config = dict(
    num_hidden_layers=11,
    hidden_size=448,
    num_attention_heads=7,
    num_key_value_heads=7,
    head_dim=64,
    intermediate_size=2688,
    vocab_size=2048,
    hidden_act='swiglu',
    norm='rmsnorm',
    norm_place='pre',
    norm_eps=1e-05,
    positions='rope',
    rope_theta=1000000.0,
    rope_fraction=0.5,
    qk_norm=False,
    attn_scale=0.125,
    bias='none',
    tie_word_embeddings=False,
    parallel_block=False,
    init='uniform',
    init_std_qkv=0.0168,
    init_std_o=0.0168,
    init_std_up=0.0168,
    init_std_down=0.0,
    init_mimetic=0.7,
    optimizer='cautious_adamw',
    learning_rate=0.000932,
    beta1=0.9,
    beta2=0.99,
    weight_decay=0.0,
    lr_head=0.00445,
    warmup_steps=488,
    schedule='wsd',
    decay_fraction=1.0,
    decay_shape='linear',
    final_lr_fraction=0.05,
    batch_tokens=131072,
    max_seq_len=2048,
    doc_mask=True,
    train_tokens=901300000,
    max_steps=6877,
    dataset='wikipedia_en',
)
Each number is 128 + 32 x the weight over its row's rms, rounded and kept within 0 to 255. Layers, rows and columns count from 0. Numbers have three digits each. The size before them is the row's rms in percent of the matrix's.

# layer 5 MLP up, 2688x448, rms 0.044, rows 1203-1236, columns 128-191
101:130083126128111125177105102178118160106240161121068079175107184107106153169147138100120125078116160124181165143193118127150143206131124148137112169079111130113108129091103122115173109127107138
095:107147065126146155154135131067119105123132144185089122176141153141146165092154136140090082138103132092154125170090116142117108149120158181161135141084158167097133139148124172134080091112109158
098:125163055143179113167167162140096128115122126162127126122078159155126110153103120195170097130080100200159119112116163117105138094113125123151135173124121113145153121149072186141077104132082101
094:126143060138143140128138102144106150129155180148148130165094151152101154134137141064101144119120153150130083208076064101091114062141084129157111078123142127115125115079039073077083129098180109
100:127159068135108204166108112168138200157084125175126110135124183187149164052156126148109134077144121090115112114123161130171170137112088169137123108124124114110155131127177105149172132151161125
099:124123172082140117093098086109172158135153140153138100154186113115137170118135138126174092155062116168111112192114123184209094080123130177065165150142110114087137071124126120085185098079145063
099:148173140127101116132085087121152111131125104126116132115133178181133147163101127134125118148147072128125100116151160113092141074129209066147091155078168057134125127180157166170130133131110153
094:125131096104159066093218106116066074169170176112154064096112122180176160133161118104155116232115074056089156152111115165048103155123044146068181122179095112172081112109133154139064159123130148
101:136101167133113116138113152133134114169154165091125143147141109135129117061146135155116187124110161188145088139112120161031146102078121092188167139122113129170130108107163062077137155127107050
100:114100161098118083120129096092115047132189178099105184133157118086139104133118139154131172110116140130056114102164204101108106131182096101135138069107160165162105128129126120163183119035113155
096:083071185096164116133144146118205193199103181149161089189118082143089114072084131103174102141089097147140144135137053131143123088146130099141119114076131130073125136156120065125152110134158142
100:075089097102134133122158066098094126119143141167104050130108126137178136140035117114203122056015126135112131139073095168072137140094104145144153112162086127147039123100118187115097194127085120
090:100075134132166070147129103158099075081104136101173140135124178113190104136156159126132187160144123085146124174129097130153141169158132146098112120118136141137110146135087104097104161116128126
102:152107181112090102088123098133096099090168058157164107165153105098110123159103130151150112172134138115149104084168120125114151127138161151099162118068165197078171113153100126088135164111094112
116:129130134171120189123159072130146182153164089132105165096077127080130102114088140118100155110100136146135145108081121118108120139109130137134086116115148104173076180136142110147150177174104108
098:140130148077187129179123128133127134134145141157170044083107137154079116144160138127084127069116141158115186120145167122096133059145060102146103192099158120069164108101092094135121153112141139
084:138207101088133115169130107184169094153091149125128114132133138122126156053087097096124126118180130114120080089145202119086117108095103154145089085119142140127194134128114099108170126152156077
106:096173063166099156109055136159168102085120137144180136059135060122067108160153096101069128117150141112134126070132115133129098122076197178115052099121140123130152135098086163138089092131094139
125:151096149104119148152090101091119181122079098066117141102152166096125100138166174092140136131137122046086133138174134156117158095151143171102151185135094122119132069102111112078123110096172085
093:120132152096116196166147139116130172122190162170132130120152109096119132165138134115173089074100137074169160233114130144121139122081126120112144141113109119149063121154186069103141138140119159
091:149088069151132089135124105120100120155084130155066112131072143107134124112117119049106182103135059100137100158114127070081072129175086154086091075158110156157112131068065077168077139117130162
094:109098133087094181211157116069119094137094128177123110124121160108169086111157114131136163094101111125148182106093142187152084129146110150116063119122102129166165101188150111115124217140172149
095:133082120128172085136187132121119138090116121140105117124100162107084078098114114166035150085140124103175091075113160193151113078076136154104108122081189162135156170078170134096111120184122125
114:134150110146129119158173174098104158160121133119150112124193116097170197185173139113138123121113172150149127182112113105218200169156126133126131120133086061126077124146090121092137169147141130
099:157157141078139154127127140100092117117108088161200085084150134150166139127179130069091125155123105122105117151137154128149108124134157142116109119083149122105102071150161113121121156084135138
102:148061128091110110094166130102175149151106103140080101146158130083125160131119155129170068162181063092159133178105159155135071162098118113113161151145187169109177152111075093088102116136160127
101:132150110145154091075098103079136174157129109109160112117138111133150144121118104102151118159115152208104098124074161141197170098134081110125114122195136119177083142165086085167086124113136190
101:142154149112102078131179124104133096125134147120136113106167165151144172107123105121112095149113137080152139122163147133099155123092104119084146083092162176113159130176104097087093131127108132
097:155113062083105155129105136172135109151114110095187096146106105176108160095084104095093132097099090129135149147078105153183170146119171170078099147224173131093171138135192136181058089138119134
098:143154099139143089126100115134134165182165116182131072113112156107105138141133143123113040197080138169137166113160082100151101140138194117148117177127118160158146093133129116107153104145126081
104:128102083135158134097148154208123118146197136141088123101038138112162121131118127130142138173051118124169121165131093123088125180123151124092128152179133183122154105108114106119111113148144136
093:147145153128140126127154132122107166101200106195106116150147114121102134091125148150129134081168169197100126176122170155120185125121077210129109126138174121127100132151107104167101130123092213
110:163165105169114150114042098118167071121090146150114111120106114124138155166194117132065127166095146102152112187128101161158096105102129110138189111146126134128154139119074174082081104092129099
095:126083216135180111101175088074170125114176137110130121107098120094102153082149144129163154138108085164178130104145131127113054061153144100117166156041104139102146056122129172059177125106169172
# layer 5 MLP down (transposed), 2688x448, rms 0.0402, rows 1203-1235, columns 128-191
097:142171170136142096115093095164140147124124078096103118150132121116091132104038157150116155113056115062087112126166156117111106169065139137174134182100088151173132142149142169132205125191080154
096:095157119171145078102101151085096123073151144124161121106096057124208117091180107099078100125093157148105142096098141109143106122099062187161139124179117146109171154147093097140116108080165100
094:105139156092135150120134122143134150102144110122091122152129087123149123159157126127119124142152183148121098127060148051103153177123072127146088136082149150094128129121219089140111154152133085
096:109138148146127109069128114158129061118141149175162126159107131117152118221129126145094103103124171121115061084107158201148132146101185140088150137162079134110090207104141148164144115152107116
096:161131116132128116145129160140088097095148157111168086103073121113144100134109073099141100087144154068099160123082083099131109100121158079100126157139122145163043163186105124108105103075099179
097:128169136081130143178127125137140108132028151101104147086067150153209127071163231150099169125147123134088163106150114123099045117141141138133146111119168147168135165155081110146157177122142156
101:105154158098094102120145096130140142158141122139093153122097137059141171178110213124093164147141125117151096113113189070060129160150075155176120156153150074208077205119113168107103074146116110
092:103095155116122120123063158140136141141143121158079146119157157072115151155139159120078105085159165156118106145114143128169114128096148139142125113129175154122155192120105146137135120103139103
101:126179106152131166145133174108153109097064136156106111111095129123148121154115123144154147092122135149108078171123101042159086130122130196174093119086079115112132107086102150131129175196134134
099:113161163116138141103108145143113128152149132116128135195172151074039120141080089165101124118109132059147166103116197087119142157220059078121135128159075121151109109153117145133108090132100124
098:136132156159089139158115041121098133160117118120114113115168113095054137041139149174129155072125140117145139081132088122112130113137113066182123090134145090094133119099134035079143131124141134
103:138112107120091065117174077123127113141123136162128160123159108156164160129179117130060094114076143121097086179162144146130096098098139197127078106124102123137218129181111137144153150120140153
092:120197098085073173118118132122112155154152138128110155123126090147143147098132039149122089114169110164144092070126115148101116151137103121131103134182126135179129118066190191080194107136075117
105:135121119120122129125165141119174100158145149108090105126173173067159100140115075122110090168117127144140166118180161093113163119154142123110144154109205151078130098142100095173128071116071196
115:189164134133110136128156163132137123136181023134147155132123103090144145132105103144148156095084106132130105163149142153152172102164097141157120115101179074177110132096097075136185117122131216
101:112144105099129126098180154115092135083104109126100172155147060149107144090147068139169135148180115098135121132136104095132100136128150106158098083102149183101180077113171140137118107150120144
092:147157139128117102067106091050140158103093112156115200113121172112136107137050143106095133151153184130140149108148135112145158161133056107148074093121100100085151154143130100173145157127106155
106:072098103138128142056107099131094177160113139146111138125128146097092134113132078145063106125132170098135184089098109162107111119107178131145126134122130142106144104149119128140147172150128139
115:118119123134128103198118202103085125106129097091177132139109113153126119113112255123157173111079136070165122134097122134146097145158107103097189124136150182144088040166141073104104118132096144
101:129096111152120125106156163112142135110164124146136186103080110124142133121142000128106130117160123139076079066131178135126122124124114178119083170165117089067080159143112154137120162150118049
094:106077104116142097090129120169107127165085124177133087137061099111108120129120152092123160066109057098149114146035083108074107133176093111117154046175137164114134149122092101131129133128106132
091:156116120127136115094116109184158112106121128100117121123136097134073180115103140127114111154100156140156058109107122105082099136130178196172135161160173130108097151108175143110158096150092054
094:112180100140091080159088107163136093116125142107131090170171047146085152126140140135152131175114154114130135181163145116174125155150125171119088148195129101150136124151096174167106174157063066
121:159141136139169101121172151110118142099118142153133099088175098131132118083151151145135160133099090190157135109052105100173167128108094160131108111117094093129054095143102157131140163180107173
104:115046191134130085093112131183140102163200197187191141081098158181119096163144120143102120196128154184135120166153140093092136104152149150128116102142145120146150149022123072129142057171124090
098:116138130100064171116144102099141087130107140131073101132163197107124126172126046081141150146135135080156122116154099150125117125176159101076112183164094198113147105127166097103140118155087096
104:130134179174074116157063094108075134170093113073133108143138151140087134096136117169118103172141180112154139145115137102157146100129116109142165080125112150139145121147150149125100102115093152
104:069141097061094120111126095125158151130110134147042189118204163157125191120124238084086109178138097116086082133101104136100130092143133106160096092126084139054107117174134119153154115166098127
101:079149127086100154134135163159123085116083116120111118130104123184057136173133094100071136112088070127101115117099115144183128121184154123128102129175177157144154148119113177141127047147125110
100:138079115131119073126148178176112183158108116102138121084106111079099117103110158168110118201114109118137141117073085144168117099088142080132119151097140160216133174103068083116178120151113064
106:167112107121159092122118159173152026159180086109101143148111160085185177140105039189108131118098110139136087140128133119139112143098117109140099120074087145131129132151147072171099133142066129
090:129108128137205146172126132142173097137114138115127101151138147184147134087129084156109143127107167122133113200109155168125074115162159086086073127113121139094160144172145106196122167164159119
110:140118106146120144126090157120142035119085083130118154129154156073165197124122129111095116110088152114131109211119136066122108108083087099108138104117107157113180065137145139114113137136119119
# layer 5 MLP gate, 2688x448, rms 0.0468, rows 1204-1236, columns 128-191
098:109056138065102166126158131118101106181075164154094153131143125142104159158122136144123123104171105161164094134188128137122165145132181145141130137085157160123118150111225157140127112122103142
092:172107090199107159131148107152054092153155106176162131110138172125166113146162147132097136075117140127179124123220100218103118111148121145077161133152112167187098117096045127105139134097122157
089:129095089089166095116150071123139079128094126169130204138093159092175131175115115172120057067114116118143162098103081128130076137121171157129086112137100134203116146096147148136097172134121090
099:154082198152124144106120174152125072164083057116187096098094100117128079131075143092091123091130121071113135130076106116194151115121151119055116152108101107180104145138154112130140146152156164
096:122114115158126153160109175178105093108148151083135136109132147056152078092131098112105135135143134183096160098191188120098138116118146158102067136083131099164100131121153113138161126165143086
101:126103102087165137089141191123106175222097128097186085156113115105135118117116134099120114146171085111111173148113141132117149164130082130119107149088105116115152143156132119073140148146178102
093:164112172132110181111128114112102143201136134128139124147141099170145102113149125073099046072141137108136148194059136101105186137121131094123145134137156146129113146150119134180133158097153119
104:147111152168106148114127129158167166122085145111127115153155173126063158155061143104193106077181095127197133126099188116092155142120130089157101164151114099134121161123144038083113091130191114
096:122111167140123143121108185148149168164090106072149170128141148174053136156084109137197126144173115111140194143140101085096144148164126104138080150149082117132092168151118161167138109177159082
093:122166168093093106097106098122062113165129107090107113085154124066088093061172159121118137050161134101121115086149113135135134129166113074172116095118133090090167159122168070041164097134108113
108:118095132104146132090133068145148083156146167105165171134179053133160129150164136134016134104164101152139130132128101152119090169163133113120114097112125179131151171159148080127132150073151103
088:126211086103091151141124113154105110165090083122113128133094074105109148110156139135080117102129121160188100073066133146140116154144081086164078103198102136143086168086161141073151109130088097
111:118113115123143162123100127097153119135115159143169130097083143147147120148148160097132202146202093117112083095094085153079155076134057084103078096154109140147164160146141121093084147146171094
115:136152089111172133142126155144091126142162117162117066152153078129128078093198160130138131127125174156119082139118096163181130104079031089130087128163073170114116127138104090120130157135115157
100:094135120097134159136182151128128122050117093131135190169086121100117089183161125059114118085185126141169108109165124065111082142113181108179093113094119132108112121135139156141120147081142089
092:133084163145118129130079112088042153066096154130158187109093164151154108134099155112115151142155154123127152134128073062145146160114060111151106099084112151091121125119137122136091140101108152
101:135110137076097101133116117118108115133153101111181114100177174169171156130109154134179116141172123191139160133135101121186209122152125155129145105119144119117100113148222131122129119129156117
129:142173161059127111113176186163116142119151159186159248120134078180102172194134124148176125114201124166095136075111145127148118130070123169187132128092153142135104156151162118137095149158143143
104:163127135137168098112120140130159128122129065118177207090116091144091143177145138084172120077109083146120134148135145174147137139113107120091135169124134083184057109140123092113123173135119103
093:089155166056175182097151112106126158123103127102150119119118069147152140144105145189090057077154115145072170129066090146063139116178098078158131156167133221120166157139207161122124099150162112
090:117127116126136166123106177090181131101043129103089138134106100121085114136124148119132127111112123158107160134076130129088151162101159142177098168172172121164146090116155182142153119161114107
092:067131081227074143110101089109146121145160149134166091143165067126075135149080154084083085134141167076078120155146069134195162128179123188124151117136163189136150122162088128180133125130126077
116:093117102163178120172136125148117132140145122178164144119151121068100100099205159121161136153172123138143039133187117143098119180081104134101112168113134158172150043129152090129137130090210181
106:156158137141129113146146155088102160117064069113155159132126136147073135117099136121116152101167073106092093084058076119172147137133104115130087177145138140180167062179224161167128153083168166
100:118106143127113165207137150146123114153087178137138087211172142142108149127151158168108085142158078119134108114100109133166134156123137090119087179099123134136137146126132112076131152162160137
097:163112084087146173151209113138149134141183104123110112111102077094146137161060139124179168086142075198106097128159143149178134103119082135115077108163157128126142135149147097163135225134189131
101:100161093075152121097149090156124155102108092178148232124109154152109134150132186138100107137167089169078124166118108124104128165105108122175073166101080091062064141112120128098181159164142096
101:114077072150130120103114081154120168150140154126159097155098108137122132093114164102154137170149085179146166186147133157110153130113143129124121106157101125072130102176187122098112123138206096
102:105121101055178103113148087220119185150134090168144106115133140101107127177093131128154154182087142087123150088168082165123105113117101093125116158143087102091099084105122156148136139159154154
105:128128086100161160133131125139149162112149142181118174122162080132126137155113154111168157139117081107133107143178145118135156132106133172176117094140148143133117132143133119107150111132162163
094:131149154119111191105141093180111155191196149188082087139171127159112141179115117081091119056178130134167132150126127136141156074095083140130162156151129139120139109094115081102115129131150102
111:111086185113171156163162130160185095122113127072175131132131088085131027152130140212105161155097128145141140131147128127129156130120132142047089116144130092140150097141131149137102108117110131
098:130140214143163163149140142120103065136141109118174162104215105123118098124102159099146136112085141172135119126101139125118079170073080102138105128028050129089175120129156104084135121126114111